config.yaml
n_layer: 15
d_model: 512
n_head: 4
n_kv_head: 4
head_dim: 128
d_mlp: 1344
vocab_size: 8192
activation: "swiglu"
norm: "rmsnorm"
norm_place: "pre"
norm_eps: 1e-05
positions: "rope"
rope_base: 10000.0
rope_fraction: 1.0
qk_norm: true
attn_scale: 0.0884
bias: "none"
tie_embeddings: false
parallel_block: true
init: "uniform"
init_std_qkv: 0.02
init_std_o: 0.00364
init_std_up: 0.02
init_std_down: 0.00225
optimizer: "adamw"
lr: 0.00115
beta1: 0.95
beta2: 0.98
weight_decay: 0.19
lr_head: 0.00874
warmup_steps: 308
schedule: "wsd"
decay_fraction: 0.689
decay_shape: "sqrt"
final_lr_fraction: 0.1
batch_tokens: 262144
seq_len: 1024
doc_mask: false
train_tokens: 1173000000
steps: 4475
dataset: "wikipedia_en"
Each number is 50 + 12 x the weight over its row's rms, rounded and kept within 0 to 99. Layers, rows and columns count from 0. The size before them is the row's rms in percent of the matrix's.

# gate: layer 5 MLP gate, 1344x512, rms 0.0376, rows 1323-1343, columns 192-255
# up: layer 5 MLP up, 1344x512, rms 0.0352, rows 1323-1343, columns 192-255
# down: layer 5 MLP down (transposed), 1344x512, rms 0.0341, rows 1323-1343, columns 192-255
gate1323 102:41 44 47 69 62 62 64 42 42 30 28 48 24 34 30 69 37 44 35 57 76 39 59 71 42 57 65 45 56 48 28 68 59 51 45 37 38 59 52 54 62 51 52 46 72 73 32 39 41 39 55 26 43 67 53 56 46 31 70 64 43 50 40 55
up1323 097:47 50 63 59 55 46 66 56 28 47 40 59 48 54 35 47 53 75 49 41 63 43 39 54 59 51 54 42 46 33 30 78 51 45 49 70 51 75 42 38 58 52 30 66 70 70 67 47 53 73 60 65 43 51 54 67 47 41 27 47 43 40 68 49
down1323 099:43 40 42 36 54 63 59 34 66 48 64 23 52 37 70 56 55 61 35 50 42 33 46 30 42 48 51 48 45 46 49 15 44 45 57 61 69 65 63 51 42 48 29 42 76 36 70 60 56 50 62 55 47 43 39 53 54 52 52 64 62 47 60 50
gate1324 107:43 39 50 51 47 51 67 41 62 47 42 56 47 63 48 38 57 24 49 36 56 54 49 56 56 53 64 33 70 47 36 52 37 53 45 36 51 30 53 59 41 79 48 36 45 56 48 47 47 44 82 60 51 62 54 62 72 47 60 33 14 46 71 63
up1324 098:58 51 54 47 57 37 60 50 54 65 49 56 63 62 43 64 31 52 59 39 49 62 46 38 23 66 40 70 49 41 35 43 53 31 48 79 54 47 48 49 43 54 52 66 78 51 58 39 51 67 45 47 56 58 52 29 47 49 50 21 52 43 29 43
down1324 098:31 55 53 47 61 58 56 40 30 59 60 54 62 74 31 52 45 58 55 29 38 41 39 53 47 41 38 50 47 53 50 44 51 55 41 25 52 45 27 45 63 70 57 32 45 59 73 63 56 33 55 41 71 46 49 36 59 25 63 55 23 60 76 67
gate1325 100:55 45 42 47 48 59 60 34 50 44 57 47 39 60 53 73 46 30 48 50 60 49 48 46 62 49 42 60 12 48 55 51 60 69 60 61 46 41 39 66 41 67 63 54 50 55 29 43 36 65 49 55 47 34 59 57 37 55 80 43 38 48 25 54
up1325 097:59 52 57 58 34 57 48 49 37 55 47 54 70 44 58 52 39 64 41 51 60 62 42 64 59 57 57 58 55 31 51 40 40 36 56 74 52 41 41 54 44 35 62 57 85 53 56 61 59 49 55 68 20 21 50 54 35 50 66 34 61 56 48 50
down1325 099:48 42 68 60 46 37 66 31 57 51 58 29 45 46 75 53 61 30 62 63 25 63 38 50 41 57 56 33 64 33 51 46 43 58 47 45 55 50 67 54 41 47 57 67 39 50 65 49 49 58 59 27 61 68 45 31 54 31 43 62 50 54 34 38
gate1326 094:44 40 45 43 51 35 48 50 50 49 38 50 64 53 45 48 47 67 37 52 20 61 59 51 36 42 48 64 60 62 25 61 60 59 49 55 48 47 35 43 52 41 48 51 71 36 31 46 44 43 37 48 55 63 36 37 51 53 40 65 47 33 74 58
up1326 097:40 48 65 58 59 24 85 35 30 23 23 61 74 58 57 40 59 68 53 50 53 60 46 62 27 34 53 49 51 58 52 64 62 44 39 58 39 39 45 37 59 46 45 54 87 50 69 58 54 63 45 64 30 52 37 38 43 43 49 52 47 51 52 44
down1326 098:57 56 58 38 59 54 47 48 55 26 67 34 39 74 45 49 35 49 43 56 73 54 60 46 70 69 39 56 47 37 57 49 49 53 31 54 60 45 81 42 59 43 56 47 50 37 61 50 43 55 77 37 62 39 67 64 56 70 61 26 63 53 60 31
gate1327 101:29 28 43 54 53 10 45 33 71 58 50 68 23 72 52 41 49 47 50 46 70 61 51 45 47 17 43 40 41 22 40 69 49 43 49 40 54 68 60 21 78 58 42 47 54 48 41 24 52 60 57 35 45 48 41 38 33 50 38 45 56 44 62 49
up1327 103:42 47 63 48 41 48 58 45 52 63 52 50 42 56 47 40 47 38 64 66 71 54 41 41 57 56 80 58 54 45 54 44 49 53 59 39 41 54 39 50 50 50 34 39 55 53 43 61 60 63 21 48 37 31 41 30 34 53 43 58 34 43 41 68
down1327 096:45 60 49 43 46 56 39 52 59 44 63 50 48 52 77 55 56 58 38 58 44 45 50 54 53 41 38 40 53 48 74 41 68 59 57 32 47 63 42 52 69 49 61 57 48 43 63 40 50 29 57 32 46 73 45 23 50 79 49 79 48 54 59 52
gate1328 097:42 81 45 53 43 47 67 55 41 46 54 59 49 55 51 33 33 49 66 45 55 34 55 52 49 59 31 51 36 58 43 70 41 38 47 74 54 55 58 53 43 32 51 72 43 53 70 61 51 48 37 80 37 60 65 54 48 56 43 45 68 57 56 55
up1328 099:47 42 41 52 60 58 61 66 48 67 56 56 66 44 39 45 29 75 76 63 51 53 44 38 20 55 35 44 59 67 50 72 64 47 60 44 63 55 47 47 43 31 41 45 36 49 37 37 30 51 55 69 72 50 61 48 46 32 43 56 43 61 57 45
down1328 096:29 47 55 54 61 56 42 50 45 41 53 43 35 59 39 45 74 19 50 40 54 57 62 51 67 40 40 68 59 61 64 61 56 32 39 68 65 47 37 50 38 49 31 51 53 40 53 70 52 65 57 48 58 81 49 75 53 50 35 35 43 63 49 44
gate1329 101:44 54 38 41 54 33 56 54 54 49 50 57 58 55 59 36 56 47 49 62 59 61 56 27 65 40 55 62 43 26 50 66 58 76 42 39 44 38 41 53 56 45 58 62 46 47 60 39 43 38 58 62 83 41 44 49 46 42 43 30 55 25 67 50
up1329 103:38 34 64 63 31 41 39 41 60 31 46 20 47 54 46 27 64 49 33 56 74 53 72 60 58 47 50 18 31 49 59 32 43 54 74 53 34 23 53 58 40 60 42 58 67 42 46 60 35 31 45 67 58 53 42 42 52 59 48 44 59 57 41 46
down1329 102:64 46 47 48 75 62 55 60 41 39 56 40 31 30 51 57 57 51 62 58 33 37 25 62 75 62 52 26 96 55 31 52 49 47 42 70 50 78 64 50 66 61 43 59 71 58 55 39 42 42 48 49 44 46 57 41 36 72 48 65 58 65 27 31
gate1330 116:70 50 55 44 33 34 49 57 37 60 34 55 52 32 42 36 28 30 48 60 61 51 68 57 60 46 41 43 62 36 57 59 40 81 50 32 54 41 42 75 38 50 47 63 22 46 31 54 69 69 35 46 41 53 66 57 49 58 49 46 40 52 51 61
up1330 114:46 48 45 34 45 40 41 50 30 72 57 56 57 37 54 26 25 37 67 59 41 56 61 51 40 63 51 56 56 38 72 50 49 55 78 27 27 49 45 57 53 36 31 60 32 62 48 52 71 55 32 69 56 45 66 55 50 56 62 52 46 55 39 59
down1330 099:57 39 60 34 45 33 67 54 30 59 53 66 42 46 31 31 48 51 45 44 34 53 63 55 51 40 52 47 43 59 52 38 49 51 55 43 40 37 64 54 27 61 37 75 45 44 58 64 61 67 40 43 38 64 44 36 46 99 56 36 51 56 47 50
gate1331 099:48 32 42 43 65 39 62 48 35 48 49 43 67 53 38 31 48 53 46 54 68 63 68 58 48 80 35 45 59 57 52 42 68 27 62 56 53 40 38 50 61 52 64 41 34 34 59 53 60 58 57 55 36 49 57 58 53 69 56 52 55 44 61 33
up1331 100:72 35 65 50 60 55 58 34 64 26 37 58 54 44 47 63 55 52 41 68 55 31 53 28 42 38 52 28 43 52 49 62 54 54 47 50 75 44 61 79 59 46 65 54 47 51 42 36 45 58 58 66 58 51 40 64 44 51 51 58 38 31 46 46
down1331 101:56 43 57 47 42 55 62 62 49 43 41 72 56 53 40 15 61 54 62 58 46 40 35 52 52 46 50 39 50 68 55 47 39 45 46 50 52 27 35 56 53 49 45 45 41 46 46 54 62 48 48 66 67 51 53 54 69 69 59 45 69 26 66 60
gate1332 096:61 39 38 40 72 53 63 50 57 37 32 68 43 49 41 58 43 67 42 39 62 54 49 60 79 33 65 56 48 50 52 51 55 63 54 39 57 58 45 38 67 32 54 46 42 57 24 58 39 38 58 56 61 51 44 61 45 51 73 65 63 46 58 53
up1332 097:31 31 37 34 37 37 53 47 39 47 51 49 56 42 57 41 43 42 49 58 22 46 36 54 42 65 36 65 36 43 29 35 25 69 48 39 53 44 58 41 31 42 58 59 22 42 56 45 48 57 41 32 63 39 58 50 32 33 33 49 26 61 47 43
down1332 095:43 50 47 80 62 63 42 64 62 20 32 61 41 34 70 64 34 55 46 58 52 41 60 58 46 56 41 63 50 74 56 49 51 57 52 40 54 49 43 50 43 30 47 43 53 41 48 54 29 52 50 44 45 37 50 47 47 41 48 55 40 26 62 55
gate1333 101:48 61 41 41 69 64 59 49 59 45 60 45 22 54 47 50 53 56 23 44 41 27 48 64 55 67 59 48 52 41 31 62 57 46 35 50 57 39 56 42 42 47 43 58 55 52 59 61 57 38 45 47 46 42 53 51 44 33 44 46 48 75 41 47
up1333 097:26 61 54 40 56 57 70 52 46 49 36 54 42 58 50 38 53 64 40 62 56 53 31 38 69 32 57 51 45 38 54 30 51 35 39 51 36 45 65 58 63 45 51 38 62 69 69 72 57 39 42 64 58 41 50 46 43 51 48 56 55 40 25 42
down1333 099:52 68 28 39 25 57 50 47 73 43 51 41 34 23 75 49 54 52 47 66 31 41 71 50 39 54 42 64 63 46 58 69 21 31 39 51 45 44 57 54 54 39 40 54 62 65 51 54 26 43 44 51 52 69 41 23 43 43 54 51 39 71 63 62
gate1334 096:41 60 48 29 63 55 45 72 53 43 53 68 55 54 37 64 58 68 53 36 29 66 44 44 34 48 25 53 55 60 42 46 49 61 34 69 38 66 40 82 56 39 59 30 49 56 63 41 39 73 62 33 49 47 60 52 47 65 70 58 44 25 47 57
up1334 097:53 73 73 70 30 23 63 56 50 61 45 46 48 48 42 33 45 46 47 63 57 52 62 34 53 61 42 57 52 57 52 52 65 46 66 58 35 54 56 45 54 49 65 46 48 47 60 60 53 71 37 62 64 34 41 53 60 48 70 40 55 40 52 45
down1334 098:40 62 52 68 40 81 37 39 41 50 41 39 60 56 55 43 29 59 37 63 53 50 63 73 43 34 37 48 39 62 50 47 82 51 55 56 55 25 56 50 57 43 37 40 33 38 50 56 55 47 22 47 48 41 47 46 53 72 44 51 49 46 67 48
gate1335 103:32 53 42 39 50 37 12 38 61 45 59 66 57 49 71 44 40 62 57 64 47 32 37 38 61 39 52 56 29 61 63 81 47 64 44 48 44 55 63 49 67 44 51 45 66 39 35 38 63 48 46 72 68 63 40 48 32 46 44 51 38 51 55 27
up1335 104:53 59 62 50 41 57 38 52 46 54 54 60 53 38 67 46 70 24 53 66 43 54 56 46 43 40 48 51 41 59 54 65 63 49 74 56 53 34 61 71 39 64 42 78 54 51 48 38 38 75 43 40 56 21 42 48 51 45 34 56 33 64 41 45
down1335 105:60 43 51 40 57 49 56 26 56 52 41 62 58 52 27 39 44 31 47 34 67 56 58 51 53 34 52 65 55 65 49 57 67 48 46 67 43 74 65 50 60 65 51 28 32 59 53 29 56 43 50 50 55 65 45 47 43 35 50 48 50 56 50 38
gate1336 103:54 40 53 49 66 33 47 45 37 55 42 67 69 61 46 31 55 49 56 70 59 50 52 34 48 30 31 54 64 58 21 86 66 35 36 45 25 45 36 50 28 57 59 54 46 60 47 47 38 54 59 30 70 30 45 65 65 46 51 58 51 23 49 38
up1336 105:67 58 40 54 75 42 50 64 48 44 67 38 46 66 69 52 42 62 37 52 61 50 51 60 33 58 50 49 52 49 57 52 65 56 41 37 42 69 50 68 44 75 43 52 37 40 56 51 18 38 53 51 57 46 70 43 43 53 74 54 65 57 43 35
down1336 106:53 57 46 61 68 38 54 56 43 69 61 61 35 42 57 36 41 55 43 47 60 26 61 60 43 35 39 51 38 53 50 52 56 79 16 69 53 29 37 62 45 22 44 54 66 45 55 73 54 50 45 76 65 42 41 50 45 48 37 58 41 51 60 58
gate1337 105:44 55 46 47 46 46 51 62 45 36 36 59 52 44 47 53 52 59 51 68 61 57 45 53 51 44 33 33 58 44 54 31 62 74 41 52 69 72 46 46 36 62 57 52 53 40 58 50 60 50 44 45 61 56 53 58 37 48 68 60 50 58 64 60
up1337 102:43 62 40 39 62 47 46 37 46 46 50 42 32 50 66 37 27 33 32 53 44 36 48 45 54 45 53 52 58 55 46 50 48 47 64 59 48 40 51 70 54 47 49 39 50 42 51 46 59 53 41 40 53 37 47 56 35 41 37 40 56 64 44 37
down1337 098:53 73 44 43 36 41 47 43 53 53 55 33 38 60 51 51 47 47 58 43 42 30 68 38 70 63 58 54 35 32 62 48 41 51 54 52 50 38 42 54 56 30 46 50 35 68 44 68 51 45 74 42 63 45 59 73 45 35 39 42 62 50 38 49
gate1338 105:59 43 40 50 46 52 46 41 46 50 30 47 52 66 60 42 56 56 41 60 64 57 65 52 55 28 33 64 50 44 31 48 60 49 66 61 48 29 52 43 34 62 64 52 42 65 34 52 66 38 51 34 44 59 55 76 54 52 59 54 66 45 29 35
up1338 103:66 50 54 71 57 69 62 39 64 46 50 48 50 50 46 32 71 70 49 64 63 36 39 54 60 38 51 46 60 58 50 50 29 50 31 32 24 37 56 38 57 67 45 56 68 57 35 60 55 49 38 48 18 46 80 61 34 57 31 45 59 49 40 47
down1338 103:61 57 47 51 44 44 53 31 45 74 40 33 53 45 48 52 46 52 50 44 56 51 74 44 33 63 43 45 57 40 71 39 51 47 23 54 33 43 54 47 37 51 38 40 45 40 48 72 57 48 52 50 40 51 42 40 34 55 39 48 49 72 52 50
gate1339 103:42 48 60 58 57 62 59 53 42 42 45 49 52 27 52 52 56 62 36 53 35 52 48 37 52 47 36 23 50 43 59 76 54 44 64 67 45 47 52 63 59 57 49 48 45 34 53 58 49 57 60 52 48 50 47 69 51 36 25 38 31 54 53 49
up1339 100:41 52 51 46 50 28 66 48 34 48 38 53 40 71 38 38 55 59 63 37 59 41 53 82 30 28 56 70 50 72 56 48 49 55 39 40 56 66 32 34 57 45 62 48 59 38 46 30 55 38 64 63 60 44 39 68 48 61 56 53 59 36 39 40
down1339 101:27 62 42 50 53 32 61 57 41 65 51 63 61 51 57 28 63 58 84 53 64 51 34 54 44 42 21 65 59 59 34 44 39 44 77 42 50 57 51 38 30 63 50 50 44 32 54 52 55 41 48 48 54 54 49 41 39 33 70 41 26 58 47 63
gate1340 099:55 46 59 37 70 54 59 45 44 53 67 54 46 71 47 42 41 40 48 24 57 58 54 57 43 39 26 36 40 35 50 45 54 49 78 58 39 49 55 61 54 65 41 29 38 67 46 42 56 67 26 35 35 41 25 67 46 64 40 42 55 41 66 34
up1340 097:36 47 49 75 40 56 64 42 43 53 83 55 74 49 77 54 59 76 44 52 46 44 47 52 55 53 57 59 61 70 46 66 53 51 38 73 61 56 64 71 42 42 57 53 54 53 59 74 59 53 57 44 45 49 58 49 77 67 29 48 59 57 39 38
down1340 102:62 54 47 51 65 60 45 70 55 48 22 54 39 55 47 56 33 34 53 42 67 32 29 38 44 50 65 46 47 48 39 38 62 52 51 31 42 49 47 54 55 77 45 59 51 56 62 19 51 43 49 57 58 55 41 42 41 57 54 56 24 47 45 77
gate1341 104:38 42 42 51 37 68 74 40 53 53 44 51 38 44 27 46 36 37 46 45 36 51 73 63 33 55 66 45 44 56 59 50 50 31 58 62 47 77 55 68 64 62 41 44 75 45 55 75 46 35 70 50 46 67 59 44 33 45 35 50 56 68 32 50
up1341 099:46 45 48 56 53 39 62 31 43 52 33 26 40 40 66 57 45 41 64 76 38 63 49 28 41 46 48 43 67 68 79 54 39 56 54 43 55 38 52 26 59 51 65 54 41 57 48 35 35 60 56 75 48 75 48 43 54 40 51 42 47 60 56 47
down1341 099:26 47 68 19 63 23 73 61 41 51 45 49 34 28 41 46 52 60 65 63 44 67 58 51 36 48 47 41 24 55 58 46 56 49 41 37 51 42 51 55 69 49 42 68 42 38 56 62 53 31 54 44 51 68 50 46 31 36 50 65 62 53 50 36
gate1342 104:18 54 35 51 30 37 47 47 62 65 53 48 57 45 33 42 47 32 86 40 52 42 33 69 57 66 62 39 51 55 72 51 28 62 62 36 58 39 43 51 53 43 52 50 71 33 58 56 58 54 36 49 48 47 64 42 55 50 39 43 51 64 56 60
up1342 101:37 38 36 54 41 41 63 48 77 72 67 53 48 65 42 55 57 36 55 48 59 50 43 52 40 38 65 31 40 44 39 59 70 31 36 48 57 66 56 52 59 64 65 62 49 45 45 45 57 57 60 55 29 57 32 51 55 34 46 53 74 71 72 53
down1342 100:43 75 64 73 55 53 48 59 35 29 44 46 36 70 52 46 32 54 58 51 48 52 48 53 49 32 26 53 32 41 37 46 44 38 61 73 40 53 62 53 52 40 43 61 41 61 41 70 46 52 44 56 52 62 54 65 59 54 54 54 42 51 55 51
gate1343 103:39 65 85 50 36 43 65 65 78 46 50 61 38 40 55 47 69 44 52 50 56 60 48 45 44 30 41 35 53 70 42 62 55 27 36 49 55 56 67 47 35 38 49 52 56 70 62 62 34 48 63 52 44 54 40 52 64 58 50 26 53 24 49 70
up1343 102:23 34 54 61 59 57 55 65 48 59 42 30 43 41 72 40 35 38 18 37 58 66 68 66 41 33 53 51 56 49 46 59 61 32 39 54 64 47 46 44 26 58 45 60 54 62 57 34 62 46 63 61 62 50 69 30 47 34 33 61 42 65 47 43
down1343 100:69 85 73 63 48 49 42 41 29 51 55 53 49 56 35 76 38 53 78 57 50 42 47 60 50 41 57 62 41 42 36 40 54 73 48 55 55 44 51 45 67 58 76 46 63 38 46 86 57 38 33 39 71 48 50 66 51 66 44 38 54 52 51 41